Weights of a small transformer language model: 12 layers, attention and MLP in parallel.
Each number is 200 + 40 x the weight over its row's rms, rounded and kept within 0 to 999. Layers, rows and columns count from 0. The size before them is the row's rms in percent of the matrix's.

# up: layer 2 MLP up, 1152x384, rms 0.226, rows 579-631, columns 0-63
# down: layer 2 MLP down (transposed), 1152x384, rms 0.136, rows 579-630, columns 0-63
up579,097,218,223,192,214,206,253,276,202,264,208,244,216,207,263,199,177,167,100,195,205,204,135,125,183,213,231,243,157,182,176,192,231,191,150,125,196,249,213,152,144,172,181,151,165,196,139,183,185,163,151,192,194,206,166,192,217,198,236,261,160,249,202,202,258
down579,094,221,219,197,194,182,137,180,190,229,132,277,174,207,240,141,240,249,200,164,222,185,233,228,210,219,143,185,153,223,178,119,167,151,216,208,161,198,197,170,237,211,216,160,240,148,205,168,263,159,156,197,185,213,288,267,230,118,196,188,244,178,220,204,242
up580,104,205,196,222,201,153,230,234,147,144,184,162,248,158,160,189,189,207,224,194,216,210,174,230,115,197,191,135,183,272,181,152,155,182,150,181,223,211,213,227,206,193,209,195,168,194,192,218,196,172,192,204,171,255,84,179,205,82,210,240,200,217,312,242,150
down580,100,199,155,222,214,200,150,185,110,249,271,145,227,238,195,115,96,273,265,249,178,157,225,190,216,157,244,234,193,242,176,142,241,182,193,210,173,198,215,142,173,169,157,261,148,235,192,214,226,235,277,184,172,172,164,231,219,192,247,167,187,206,170,256,236
up581,105,230,262,239,208,207,210,307,203,188,134,172,197,181,179,143,150,179,259,117,252,212,187,188,246,158,227,184,170,188,181,243,174,255,198,117,212,188,220,140,190,139,244,194,168,138,167,213,220,283,137,220,262,215,183,119,202,217,220,277,222,162,242,277,204
down581,104,175,225,188,226,192,202,214,139,234,188,218,251,216,199,216,200,263,208,152,160,225,249,205,240,205,203,227,191,180,134,171,216,223,190,229,200,230,180,158,200,202,154,254,158,218,183,162,175,300,176,198,225,231,241,193,144,198,194,218,260,197,196,146,226
up582,092,225,196,236,238,271,224,176,152,237,197,169,177,178,241,222,127,229,182,250,217,213,195,191,176,117,275,180,170,245,243,190,224,158,116,230,175,233,230,150,187,207,269,289,194,265,225,196,206,240,255,134,230,188,164,225,209,150,232,209,134,226,210,263,126
down582,094,301,196,182,207,147,185,214,162,256,226,171,227,220,182,260,183,156,235,201,236,200,176,142,204,219,161,153,222,174,212,172,180,120,247,222,151,160,196,280,203,147,154,208,203,172,207,239,281,207,114,205,262,171,235,208,189,206,283,203,227,219,188,255,193
up583,106,222,215,190,205,209,154,148,173,182,211,228,211,145,231,232,143,200,176,268,157,194,185,213,233,176,241,155,230,168,171,149,209,138,210,226,250,235,121,133,181,223,129,149,223,267,143,146,224,192,239,195,153,198,255,226,249,210,205,192,141,196,158,244,197
down583,108,216,289,166,189,181,203,175,241,173,161,193,172,182,204,212,151,194,247,199,216,268,215,187,256,280,294,198,173,214,185,198,239,131,196,243,247,208,198,169,220,199,210,180,178,249,150,196,129,237,187,182,195,183,235,211,170,212,209,255,195,197,230,234,270
up584,105,199,157,224,235,221,241,173,231,346,220,227,222,187,219,160,171,197,162,117,251,187,165,178,244,250,245,224,192,117,128,147,125,273,203,180,176,227,129,214,184,118,139,213,224,178,201,147,149,283,232,194,199,248,169,197,216,281,219,170,163,203,275,251,246
down584,106,157,217,214,228,274,246,214,226,216,190,167,216,188,181,255,184,187,181,202,149,307,111,147,253,144,202,226,213,224,177,225,201,217,188,173,195,231,140,126,252,185,223,229,239,179,204,192,188,228,129,180,315,187,232,241,160,217,160,255,201,199,217,203,320
up585,099,217,166,140,208,130,287,188,131,119,169,209,208,212,138,223,232,210,188,260,182,284,236,227,157,222,197,227,159,207,172,218,148,273,152,284,220,146,188,218,191,167,196,140,213,176,278,222,178,168,221,199,189,207,224,207,246,178,176,257,214,190,177,199,201
down585,102,227,247,130,223,202,206,234,161,219,190,259,237,176,203,236,167,199,229,225,250,229,205,199,200,197,281,205,189,160,179,260,150,179,202,120,212,145,217,143,209,261,272,181,189,204,178,189,245,215,200,82,193,140,223,155,148,188,173,223,181,289,115,255,171
up586,103,229,212,198,199,182,245,233,148,264,217,201,134,176,149,150,197,240,198,226,294,278,230,250,184,215,297,254,173,189,197,125,223,244,215,230,214,124,184,205,174,173,228,143,143,200,213,181,206,223,265,252,181,186,196,174,137,168,286,168,179,179,218,239,245
down586,098,234,236,304,155,225,210,235,164,174,174,155,176,229,191,124,257,192,177,143,183,212,237,270,238,171,150,163,232,157,205,251,222,251,216,204,221,201,144,249,145,186,207,244,225,184,173,171,230,222,225,261,170,186,174,134,227,213,202,202,259,212,236,234,234
up587,105,163,243,178,218,297,168,162,227,215,192,127,245,209,243,264,219,212,164,138,198,227,202,190,154,216,209,209,153,176,194,97,194,189,176,203,170,142,230,237,255,174,204,226,194,183,127,188,240,223,219,252,217,167,197,244,178,170,194,132,142,191,203,187,160
down587,101,232,222,87,205,255,202,187,184,165,155,261,184,152,241,187,153,162,194,222,129,191,219,237,216,205,195,202,192,210,196,160,211,179,175,230,238,174,154,190,177,200,261,229,213,227,119,193,219,236,149,153,166,185,282,213,177,209,166,155,164,176,218,171,216
up588,099,251,217,229,204,201,172,194,187,286,229,201,227,150,173,198,176,219,200,217,201,249,263,219,249,191,232,230,183,136,225,176,231,231,249,302,132,242,168,164,281,161,206,235,186,210,198,278,240,176,211,197,231,265,245,170,167,220,254,203,172,222,249,151,223
down588,095,204,193,267,182,128,208,192,192,261,203,178,233,288,198,132,136,169,204,166,186,220,241,208,232,221,214,202,230,173,237,263,204,200,200,167,213,123,180,188,120,226,189,163,199,174,203,225,236,147,183,181,143,200,259,209,214,214,143,217,165,240,184,228,244
up589,109,152,217,282,241,254,217,201,205,163,173,259,173,147,207,259,247,207,261,289,189,144,208,229,213,210,181,186,267,220,177,194,238,181,179,241,228,160,210,229,166,201,280,224,211,190,184,259,189,223,180,196,204,244,182,139,233,123,222,223,229,165,178,192,223
down589,108,231,211,171,245,233,162,256,189,206,175,251,118,228,252,235,241,208,149,219,204,138,260,238,169,177,228,125,192,206,237,224,201,216,228,166,97,175,228,186,180,180,149,195,210,129,186,206,256,231,209,165,213,194,198,181,193,227,170,195,167,235,163,174,124
up590,105,169,181,146,158,232,209,266,212,262,227,225,244,221,205,232,186,179,213,160,176,160,235,157,203,205,163,179,154,163,247,247,189,178,197,107,172,201,209,196,161,119,121,178,191,267,186,212,202,191,238,254,139,240,276,222,202,187,171,205,222,246,169,197,201
down590,102,294,176,160,194,177,254,215,221,192,202,170,246,141,271,251,209,219,106,223,250,146,265,147,228,144,168,194,189,211,202,214,147,214,196,173,192,143,174,283,186,239,160,158,230,192,257,229,199,188,134,204,173,211,228,192,149,242,225,217,173,226,235,158,196
up591,105,231,146,188,134,189,264,201,187,197,265,221,191,174,210,221,251,222,137,217,218,173,140,255,138,211,252,208,125,143,147,176,165,244,239,204,148,98,133,159,169,247,139,148,229,150,157,248,128,169,180,187,231,250,192,206,163,188,214,133,168,207,163,190,302
down591,104,190,108,201,162,99,190,182,188,171,203,159,225,197,233,159,217,177,205,228,169,230,232,112,236,221,139,100,217,151,178,219,177,242,248,197,225,193,250,168,197,143,186,234,186,224,185,201,170,175,150,175,203,218,161,226,241,157,195,209,235,146,129,221,153
up592,103,193,162,196,250,140,210,196,195,249,166,232,233,170,209,156,162,212,160,227,204,355,167,210,207,168,251,185,178,157,184,128,176,108,207,129,225,257,201,268,200,265,86,240,209,261,227,274,201,209,148,223,208,223,177,210,224,209,156,186,243,199,214,149,148
down592,100,172,194,217,281,250,177,242,180,172,188,189,239,200,211,170,139,218,247,178,217,149,145,179,150,146,193,216,243,248,146,175,227,180,265,189,180,247,179,251,223,184,121,214,145,175,223,190,146,212,179,190,267,203,184,283,135,167,128,257,216,211,219,204,208
up593,099,102,239,238,233,126,132,217,214,242,201,209,169,182,245,136,213,144,212,127,176,164,281,177,206,180,232,187,248,240,182,195,136,266,225,92,237,193,188,234,187,235,211,166,206,199,166,185,237,146,188,196,238,215,175,197,181,205,153,228,152,203,235,123,219
down593,099,236,167,227,234,228,227,252,214,189,136,204,244,160,162,199,213,205,232,240,152,248,157,223,171,154,152,221,92,119,220,262,184,198,192,238,201,238,263,171,196,238,211,215,278,146,206,139,235,158,237,172,223,196,156,154,192,192,214,210,251,166,214,136,118
up594,092,246,191,228,215,177,193,185,215,207,207,175,190,203,233,171,195,194,160,235,173,181,204,174,183,240,204,135,217,187,163,170,183,215,138,267,233,218,259,191,180,233,184,182,189,226,195,201,272,245,254,270,144,243,211,230,212,180,236,249,181,153,145,220,194
down594,095,130,179,178,258,219,157,220,229,141,199,153,221,229,133,224,154,203,166,176,182,266,209,193,156,137,185,209,214,236,171,241,205,126,150,184,180,181,271,285,199,226,126,142,232,203,246,159,265,267,141,240,189,147,118,166,182,252,194,227,269,214,217,168,113
up595,104,212,213,217,198,208,230,220,208,206,160,175,232,214,268,283,225,185,224,275,198,243,201,154,175,147,125,224,260,180,228,239,283,209,227,119,250,198,170,180,120,214,143,236,157,230,257,179,190,156,258,188,167,263,175,221,231,169,203,242,199,308,221,228,230
down595,108,149,261,179,217,247,253,181,121,170,184,175,164,168,189,249,210,231,272,233,253,194,182,231,195,245,210,193,182,188,200,302,213,159,230,171,265,165,258,201,228,158,202,191,137,253,213,170,206,156,195,192,198,230,197,242,229,178,221,185,264,229,247,156,158
up596,095,134,210,151,142,234,218,230,191,147,241,214,207,140,182,203,144,193,195,216,245,220,176,202,171,189,185,204,231,201,211,232,208,228,217,190,119,248,224,197,135,127,175,201,184,205,176,210,161,153,157,186,184,261,160,214,224,190,188,220,185,167,231,267,194
down596,095,235,230,167,210,190,169,200,209,219,255,230,171,248,219,240,163,226,207,206,299,198,215,184,167,136,171,234,174,154,250,186,219,184,154,229,226,169,199,197,209,204,288,199,179,239,200,280,223,183,190,246,199,219,252,184,224,199,145,175,263,155,184,219,179
up597,098,194,171,193,152,271,175,199,285,206,271,161,266,186,132,225,144,214,199,212,200,217,196,168,179,143,216,213,246,171,244,127,254,265,288,185,195,206,159,190,149,223,172,195,194,138,208,166,179,227,203,213,195,207,187,124,198,243,190,228,246,186,192,239,222
down597,091,251,210,203,209,190,239,223,145,153,130,204,244,197,135,262,119,207,222,200,193,202,132,245,211,143,211,176,269,219,159,295,167,213,199,225,179,204,168,251,189,157,250,164,217,209,183,183,232,145,188,191,208,207,205,243,172,177,195,207,182,163,183,171,190
up598,102,215,204,231,116,156,150,131,259,183,181,233,198,184,187,215,190,224,170,178,173,212,205,240,197,169,239,202,151,213,194,202,179,130,214,221,131,220,207,170,221,252,190,205,236,183,135,271,214,246,248,171,233,225,225,230,205,189,102,253,176,318,248,139,215
down598,103,197,131,211,167,214,189,190,197,163,225,168,227,217,186,194,184,194,174,185,202,275,232,151,159,190,193,236,233,254,195,223,191,116,245,184,213,243,167,188,227,213,195,205,149,262,179,233,227,203,219,118,241,241,252,241,229,167,178,225,165,187,232,141,153
up599,102,191,235,171,188,199,293,140,178,199,168,154,191,136,215,203,221,233,183,219,226,231,246,215,197,224,228,177,187,172,217,105,229,176,205,208,227,173,291,192,189,144,177,191,227,162,190,157,167,183,153,164,203,138,194,225,154,182,300,171,298,172,152,260,177
down599,101,169,206,270,201,166,140,149,208,144,163,177,213,238,266,251,257,229,282,222,165,189,146,165,185,228,244,246,220,196,275,133,209,175,196,186,196,197,202,157,160,169,175,242,200,163,221,251,192,132,198,137,194,175,186,211,188,192,210,214,205,199,235,195,247
up600,097,145,138,189,197,234,196,177,151,220,217,197,155,170,242,169,147,104,217,249,147,185,199,196,190,188,162,258,92,260,187,265,260,241,216,147,236,196,190,289,215,148,211,111,221,215,245,216,172,286,293,155,224,199,254,159,225,176,194,274,205,183,163,244,227
down600,098,185,134,191,231,205,201,182,206,171,212,160,166,119,197,164,183,173,217,150,220,170,177,209,176,195,208,176,141,131,219,300,239,254,201,199,193,225,152,201,257,190,217,223,216,98,249,137,162,154,221,166,252,136,247,131,251,226,244,253,192,191,241,208,231
up601,091,161,192,174,158,181,147,227,239,193,137,239,178,106,235,189,176,248,256,179,181,243,172,175,250,215,160,166,87,238,178,234,214,175,213,247,214,187,177,215,209,201,212,249,187,181,172,191,230,229,236,248,179,272,200,167,275,174,265,260,216,184,299,199,113
down601,091,152,148,137,262,268,76,175,174,193,176,232,249,178,235,255,233,178,268,164,234,209,185,270,184,229,209,224,176,193,163,211,147,209,122,172,245,258,129,171,229,194,182,225,309,209,230,192,181,137,166,201,238,59,207,168,190,248,221,238,186,229,225,205,203
up602,089,191,154,265,222,189,218,127,194,178,207,243,210,145,151,185,185,208,136,177,174,293,241,213,297,187,201,170,215,198,268,135,198,279,192,181,254,225,231,209,212,143,209,282,265,245,148,197,177,148,209,250,134,200,233,218,189,243,150,197,164,318,247,216,269
down602,091,193,224,186,217,162,143,245,197,221,185,176,243,207,238,219,131,234,205,210,180,195,157,237,166,155,167,155,293,184,183,217,253,194,232,193,161,189,243,198,200,131,149,143,220,182,277,185,144,244,240,173,147,205,251,153,258,249,251,192,246,177,209,209,219
up603,094,221,183,178,205,250,203,156,186,162,196,248,211,138,265,228,172,207,198,255,122,151,162,185,192,192,153,188,234,176,287,210,184,139,196,246,152,213,163,162,212,213,185,193,229,211,230,139,167,203,229,132,192,259,179,209,132,194,277,186,165,187,139,209,238
down603,094,239,204,195,148,160,229,145,252,194,151,197,207,147,186,141,193,201,244,125,216,166,249,240,217,224,150,207,137,164,177,233,167,211,142,167,168,231,176,209,231,173,257,152,195,180,144,188,216,159,209,155,153,205,162,174,246,164,215,207,135,184,131,234,216
up604,096,240,96,196,168,144,181,244,223,213,245,127,142,192,189,148,243,230,231,217,182,227,198,209,119,179,270,197,156,184,238,209,150,226,236,176,125,128,204,167,228,227,183,221,240,131,241,176,233,160,219,172,163,209,133,225,223,216,150,206,229,175,189,279,197
down604,099,249,243,187,130,224,210,223,217,189,210,182,128,182,143,208,267,162,252,250,220,173,283,238,190,226,213,209,207,266,249,155,230,170,224,206,173,247,211,142,169,190,226,259,185,206,227,221,259,201,180,144,177,143,148,191,206,163,254,134,203,188,229,214,193
up605,107,187,210,205,191,215,177,215,229,180,240,211,198,255,161,160,228,196,159,171,193,234,179,265,119,186,106,245,199,186,239,216,181,192,232,190,236,196,197,212,260,236,157,195,330,165,248,261,165,244,141,226,227,141,170,239,120,222,158,277,254,252,226,219,169
down605,099,201,197,157,178,134,267,255,178,223,156,210,185,233,185,214,192,118,206,164,156,145,197,220,237,278,205,198,233,190,200,155,218,184,181,201,303,180,189,96,158,231,181,69,240,159,199,201,229,210,220,94,220,213,185,211,175,195,218,201,203,177,251,218,302
up606,093,269,169,255,199,191,256,176,187,198,223,177,189,207,267,226,183,223,222,207,204,261,284,193,241,256,272,190,189,189,237,142,199,260,174,218,158,123,179,180,195,120,144,208,195,226,223,179,140,174,259,197,179,254,215,218,159,117,153,204,216,154,186,224,198
down606,097,143,166,159,229,223,223,262,136,176,266,152,155,155,181,205,165,183,177,196,179,179,216,232,222,316,215,243,191,126,249,145,201,148,272,210,240,190,246,178,181,186,206,275,205,252,164,200,209,193,246,160,140,262,180,240,232,204,261,291,158,245,161,181,163
up607,100,164,150,241,126,226,193,241,270,165,197,182,169,188,189,231,120,204,255,195,166,210,188,215,108,96,256,173,190,171,294,211,190,215,199,250,266,174,172,174,237,214,250,199,168,163,167,222,157,187,251,207,135,295,200,181,198,228,227,116,188,227,137,208,189
down607,102,183,152,214,204,238,238,135,203,200,229,204,217,192,230,206,173,204,220,225,205,181,147,184,173,245,171,166,233,168,235,191,152,240,173,198,255,133,128,212,219,173,189,85,143,152,225,78,252,197,226,173,203,209,181,242,135,272,194,224,200,165,172,119,134
up608,098,186,220,233,294,174,267,225,190,189,191,151,249,184,229,220,213,210,175,207,152,220,188,179,247,169,265,228,199,213,209,176,242,207,149,190,158,197,130,187,166,139,255,176,180,233,175,134,230,219,160,193,141,184,143,212,180,183,176,168,171,121,180,225,124
down608,092,173,192,220,192,146,150,166,252,269,260,195,154,176,194,164,153,186,95,215,190,195,234,172,159,140,211,190,188,233,205,205,184,182,212,285,154,172,199,221,247,237,162,215,222,200,187,187,244,224,203,244,199,167,251,174,264,244,200,180,186,185,203,181,240
up609,103,213,192,248,172,239,186,207,152,277,198,197,235,238,224,256,159,205,213,244,153,172,229,231,207,167,185,173,213,210,210,149,192,109,221,217,195,152,183,150,218,277,200,142,203,245,156,196,199,209,220,198,161,189,196,183,174,173,120,192,142,214,239,220,237
down609,110,189,262,232,224,241,162,180,171,167,230,227,162,175,223,196,140,135,256,257,173,165,154,264,269,217,215,199,203,137,197,260,261,180,181,206,199,174,217,227,227,187,144,164,200,237,185,155,193,199,218,137,159,265,228,277,231,212,225,203,264,257,223,116,223
up610,089,162,173,210,109,276,194,191,199,178,169,143,189,231,216,187,241,122,192,181,246,235,179,91,248,230,170,211,211,174,233,191,201,265,179,197,173,223,203,228,252,198,171,238,173,190,249,243,147,190,219,156,149,207,181,168,194,157,187,219,131,239,295,175,230
down610,094,166,176,187,251,198,153,185,247,227,218,165,212,179,233,205,220,149,191,187,268,226,214,99,192,209,189,157,165,289,168,150,164,267,199,172,185,114,220,191,211,159,165,253,193,170,149,238,115,204,134,185,215,199,159,189,189,207,237,233,134,178,277,174,178
up611,088,171,227,149,201,223,168,183,190,230,245,255,245,210,156,229,127,161,203,252,232,160,284,203,189,205,267,238,205,197,277,150,267,210,228,264,177,167,198,241,191,178,216,166,213,224,279,219,166,256,138,194,197,229,199,173,219,225,212,193,175,184,205,145,222
down611,084,175,208,200,171,183,167,205,184,174,201,173,216,296,264,138,173,191,230,261,202,165,193,163,179,208,156,243,301,181,160,202,200,217,221,207,191,223,147,170,199,216,215,138,192,197,181,164,153,226,204,166,189,135,232,121,257,239,230,212,169,190,215,118,233
up612,100,278,188,236,234,167,145,185,217,161,242,199,121,184,191,174,190,159,199,211,210,195,163,217,178,225,178,165,195,199,149,203,197,199,134,221,195,262,193,233,224,209,215,179,229,234,212,144,211,170,223,159,155,190,222,148,174,202,170,243,250,237,229,297,142
down612,101,205,206,210,252,163,241,221,264,218,203,205,205,185,188,216,249,190,202,148,204,179,244,218,158,202,240,149,166,99,161,188,180,242,148,198,125,285,222,275,234,151,151,219,184,150,272,173,171,195,196,241,185,157,156,225,215,178,176,224,241,231,146,223,112
up613,104,193,199,232,247,143,172,280,203,229,126,272,227,102,141,173,240,217,228,239,274,233,232,159,200,202,179,201,181,208,226,179,233,216,227,190,105,162,191,158,255,260,232,241,175,153,266,174,172,177,217,273,208,223,256,127,269,226,277,206,229,205,172,163,184
down613,108,190,187,200,231,221,189,234,168,192,200,148,196,261,199,188,236,270,252,202,197,180,183,226,219,226,104,177,228,178,194,194,237,234,128,193,238,214,128,143,185,168,203,191,116,211,132,177,182,237,168,213,236,245,244,237,222,234,269,213,236,222,225,209,152
up614,097,192,205,175,161,147,154,219,164,203,185,231,176,199,300,190,194,219,220,203,197,193,158,166,208,204,209,221,223,184,206,253,243,163,238,318,259,193,200,209,144,166,267,189,133,187,250,185,179,105,229,296,202,246,174,230,225,210,187,180,187,248,167,158,231
down614,099,225,164,92,177,157,220,242,202,227,238,230,269,204,170,227,164,327,227,95,258,190,235,233,215,239,130,180,195,218,139,172,165,257,113,190,294,263,186,232,289,116,278,151,244,206,284,218,275,218,143,219,201,222,211,188,179,234,145,175,167,227,216,209,216
up615,105,216,183,114,138,147,160,228,236,142,227,190,244,190,222,253,237,237,250,222,149,215,164,224,160,167,263,205,228,272,245,145,221,236,195,147,176,178,179,105,217,200,177,199,215,194,224,212,156,240,196,233,255,211,227,191,230,197,219,140,218,157,231,235,184
down615,108,216,202,177,239,172,94,164,196,181,231,281,171,105,209,191,201,159,135,168,224,218,244,135,230,244,160,132,156,196,159,271,218,254,212,249,238,222,233,185,235,203,218,216,194,192,164,271,189,210,200,230,175,162,163,201,172,160,187,205,182,129,187,192,236
up616,107,123,254,170,231,187,155,237,276,187,201,211,187,202,177,205,231,297,130,209,202,204,241,227,179,187,226,249,153,120,177,263,158,148,170,208,213,102,241,253,139,202,252,205,176,199,248,223,236,218,216,200,219,181,227,217,186,190,195,184,235,238,222,151,230
down616,103,210,170,205,229,203,218,221,216,261,268,154,169,218,173,226,235,223,185,204,146,256,234,187,195,170,241,253,228,310,236,211,204,201,238,209,259,272,220,256,184,209,183,215,151,202,225,229,237,202,197,237,229,177,160,196,250,183,180,182,283,203,215,263,241
up617,098,270,198,176,166,223,152,224,176,204,168,220,231,217,225,213,239,194,263,164,218,152,295,273,272,167,252,181,228,228,295,182,244,216,209,281,161,204,187,172,203,144,140,204,215,195,275,159,195,192,223,171,149,185,213,184,153,169,177,217,131,107,215,251,149
down617,101,165,154,244,229,154,226,253,175,239,178,234,185,265,153,209,201,248,227,100,212,250,224,208,250,274,170,179,230,306,198,200,129,203,221,194,189,188,213,218,233,205,191,249,189,220,207,245,205,183,235,214,202,209,199,179,163,204,237,116,250,189,227,258,137
up618,105,168,210,248,211,202,163,197,212,223,167,201,177,232,198,154,251,214,159,252,202,255,175,211,215,306,195,224,206,195,178,160,234,236,232,225,204,170,200,97,237,222,177,177,175,221,169,198,211,138,178,235,220,211,121,189,144,199,165,119,181,250,203,194,242
down618,096,131,205,225,189,232,206,211,244,214,266,155,228,246,200,210,159,267,218,266,199,161,207,233,204,282,145,167,232,181,191,178,183,191,303,272,151,168,213,181,238,223,201,232,257,181,258,210,215,222,210,297,212,134,243,161,175,161,189,229,161,204,213,184,219
up619,105,126,229,168,266,158,152,190,211,228,266,200,217,208,233,225,233,201,214,170,264,194,300,186,235,247,234,226,172,195,155,284,189,209,155,160,235,147,236,250,209,196,214,163,229,233,172,221,211,178,243,195,220,237,226,153,187,202,246,147,201,216,206,194,236
down619,095,196,191,204,232,280,203,182,209,178,258,211,204,237,195,203,139,117,114,189,172,188,202,201,241,281,231,264,207,180,253,158,158,205,146,185,248,161,151,248,150,189,235,228,140,222,254,197,256,191,173,210,231,290,173,173,233,213,211,158,195,217,191,187,225
up620,095,219,131,174,214,178,213,166,268,289,148,206,245,281,185,209,240,214,181,167,170,236,203,194,171,180,251,191,258,182,193,181,275,247,187,226,209,173,240,153,175,162,204,140,167,253,199,198,163,216,239,218,217,222,163,218,173,185,227,210,154,206,215,173,194
down620,096,238,212,209,212,222,180,193,241,187,167,194,243,228,188,239,232,162,216,195,179,274,166,275,175,237,229,209,283,161,83,218,176,162,222,270,211,173,160,164,214,203,182,173,157,204,224,154,217,143,179,207,208,221,227,244,191,182,214,198,201,204,239,217,253
up621,102,195,144,220,106,286,296,194,174,219,158,232,144,198,157,233,173,231,155,237,148,222,227,158,173,257,171,220,222,241,218,153,194,177,201,205,222,246,94,171,182,201,132,203,211,208,237,198,230,219,237,166,195,123,139,233,238,213,227,212,188,163,190,212,183
down621,102,168,191,169,220,278,242,185,142,155,293,261,160,237,154,154,260,232,187,218,185,160,90,182,200,258,176,253,211,282,194,162,209,193,169,204,208,148,167,253,142,292,156,173,149,201,168,163,214,178,122,178,252,174,201,198,265,234,213,264,134,203,230,232,250
up622,105,180,137,218,214,172,214,210,244,164,271,167,188,206,237,208,139,184,198,318,207,183,146,216,219,231,179,190,249,166,187,209,167,226,187,200,194,205,181,200,272,211,175,212,195,194,213,163,150,174,247,195,222,196,212,173,226,251,236,236,173,229,194,201,198
down622,110,192,192,310,197,187,238,225,243,195,128,247,174,204,156,175,294,150,168,169,188,192,191,170,177,211,178,244,197,167,212,233,187,201,110,184,172,201,214,211,275,254,202,199,134,150,225,230,210,277,201,176,111,225,198,251,187,240,244,218,220,161,239,223,187
up623,098,225,239,216,193,211,215,181,107,181,244,246,264,149,192,229,183,242,204,166,177,183,213,205,171,153,207,170,234,259,173,160,181,130,259,192,178,193,212,144,149,162,219,157,220,177,159,188,229,172,196,217,229,200,195,191,211,240,166,204,207,178,254,250,207
down623,097,254,205,165,112,232,253,223,189,175,168,166,246,209,297,172,136,288,219,150,218,167,167,259,201,217,294,178,202,195,133,254,190,267,186,178,176,189,190,210,135,175,186,186,159,158,196,234,229,184,274,189,204,170,181,221,172,194,168,198,187,182,220,161,240
up624,113,165,223,156,245,293,229,199,251,217,156,162,213,174,176,194,214,216,175,148,245,244,179,211,154,247,223,182,198,242,152,215,141,219,182,193,249,181,169,199,198,132,173,180,298,185,128,194,248,216,148,103,178,167,176,227,172,218,223,219,138,192,175,154,226
down624,113,142,202,198,169,197,242,146,265,186,183,128,238,208,211,217,235,186,155,187,244,248,222,267,249,194,253,205,247,292,141,180,192,153,200,170,207,229,155,221,244,169,266,178,148,234,148,177,163,226,186,175,201,193,285,214,220,172,259,205,142,215,147,174,230
up625,099,190,227,246,163,241,168,251,200,244,196,222,207,232,174,119,164,220,171,221,288,172,152,219,217,200,181,236,207,293,141,150,118,242,156,143,173,230,282,256,252,184,235,174,182,227,180,169,206,273,206,230,200,236,205,136,220,148,171,176,227,251,195,196,187
down625,091,183,207,206,244,189,156,186,166,149,194,197,212,224,265,180,222,227,217,149,166,192,234,242,214,286,201,190,202,174,184,257,123,211,184,167,121,177,220,200,212,222,165,239,198,197,194,231,206,188,175,166,278,202,172,255,171,163,194,223,202,223,199,144,174
up626,097,237,204,222,210,312,160,230,165,163,254,223,213,227,216,84,187,227,233,239,264,231,226,191,218,222,185,205,307,188,160,164,205,209,205,171,185,275,159,173,167,190,191,169,171,232,136,190,247,188,220,174,163,168,185,212,210,245,223,188,177,145,186,222,215
down626,097,143,187,234,165,257,202,163,166,236,256,232,139,215,203,91,179,191,173,229,165,199,245,219,252,182,219,230,222,226,241,230,273,208,154,236,258,216,215,162,243,222,212,163,200,226,184,192,213,176,225,216,170,175,192,134,296,267,207,167,299,146,134,242,135
up627,092,188,228,234,187,162,190,136,166,103,188,196,204,165,150,207,129,177,189,176,241,158,293,223,249,170,166,209,172,228,152,248,139,125,236,273,192,225,243,249,156,226,181,180,181,180,222,195,194,266,177,231,113,191,196,228,210,175,148,177,205,224,220,200,158
down627,093,248,132,180,117,206,189,280,169,235,193,232,151,193,239,195,192,107,162,191,224,180,211,218,159,235,271,183,226,229,156,154,162,207,212,218,195,271,159,221,183,152,149,227,118,175,200,272,195,153,148,172,223,216,283,188,135,207,249,275,217,221,217,245,205
up628,105,222,174,232,201,210,174,166,197,191,199,266,233,124,181,229,195,313,187,307,243,172,168,200,206,208,226,179,245,209,219,206,184,126,191,143,252,215,213,240,207,206,199,201,211,166,189,217,144,259,136,209,166,130,205,138,259,131,226,239,153,165,139,194,288
down628,105,253,206,222,188,157,217,228,173,287,196,199,144,210,216,183,197,197,231,236,159,213,154,204,250,160,143,231,216,230,241,237,268,175,265,160,240,174,249,218,160,266,199,200,164,277,148,160,212,240,196,188,192,194,146,278,238,164,200,211,188,126,131,285,248
up629,125,164,199,280,260,174,204,225,257,177,181,202,228,178,196,254,227,310,179,139,216,230,220,161,229,195,174,211,172,169,130,147,142,226,203,206,152,177,203,239,149,186,248,238,182,194,94,199,219,214,180,214,214,185,174,213,160,111,146,164,187,202,140,253,196
down629,121,189,225,187,258,139,170,177,214,220,139,235,177,151,147,195,218,288,175,164,206,236,241,206,157,266,176,210,206,183,280,241,150,221,165,187,258,149,246,212,211,200,132,232,183,199,193,119,184,226,169,159,176,188,231,196,208,183,168,179,170,201,183,199,140
up630,098,181,267,256,226,203,242,185,230,170,184,165,230,187,204,232,261,146,186,197,223,265,184,157,192,222,172,199,185,260,227,223,224,151,205,164,220,171,149,186,232,153,189,143,200,161,267,271,202,201,190,292,203,152,139,170,215,257,158,222,205,229,163,274,238
down630,097,223,268,224,279,216,194,200,223,270,303,223,188,242,233,203,218,243,156,152,218,219,270,224,145,192,192,216,156,245,198,129,79,190,149,177,219,261,176,189,154,216,160,192,194,215,197,201,260,208,215,221,224,135,149,177,321,185,266,242,137,218,203,217,232
up631,098,178,169,223,206,225,301,242,204,193,232,226,305,237,218,264,234,188,270,201,183,218,224,220,151,250,285,121,180,261,181,169,297,157,233,130,255,199,202,128,169,193,255,204,172,260,221,233,181,239,199,206,202,213,148,247,172,228,296,187,108,245,213,202,214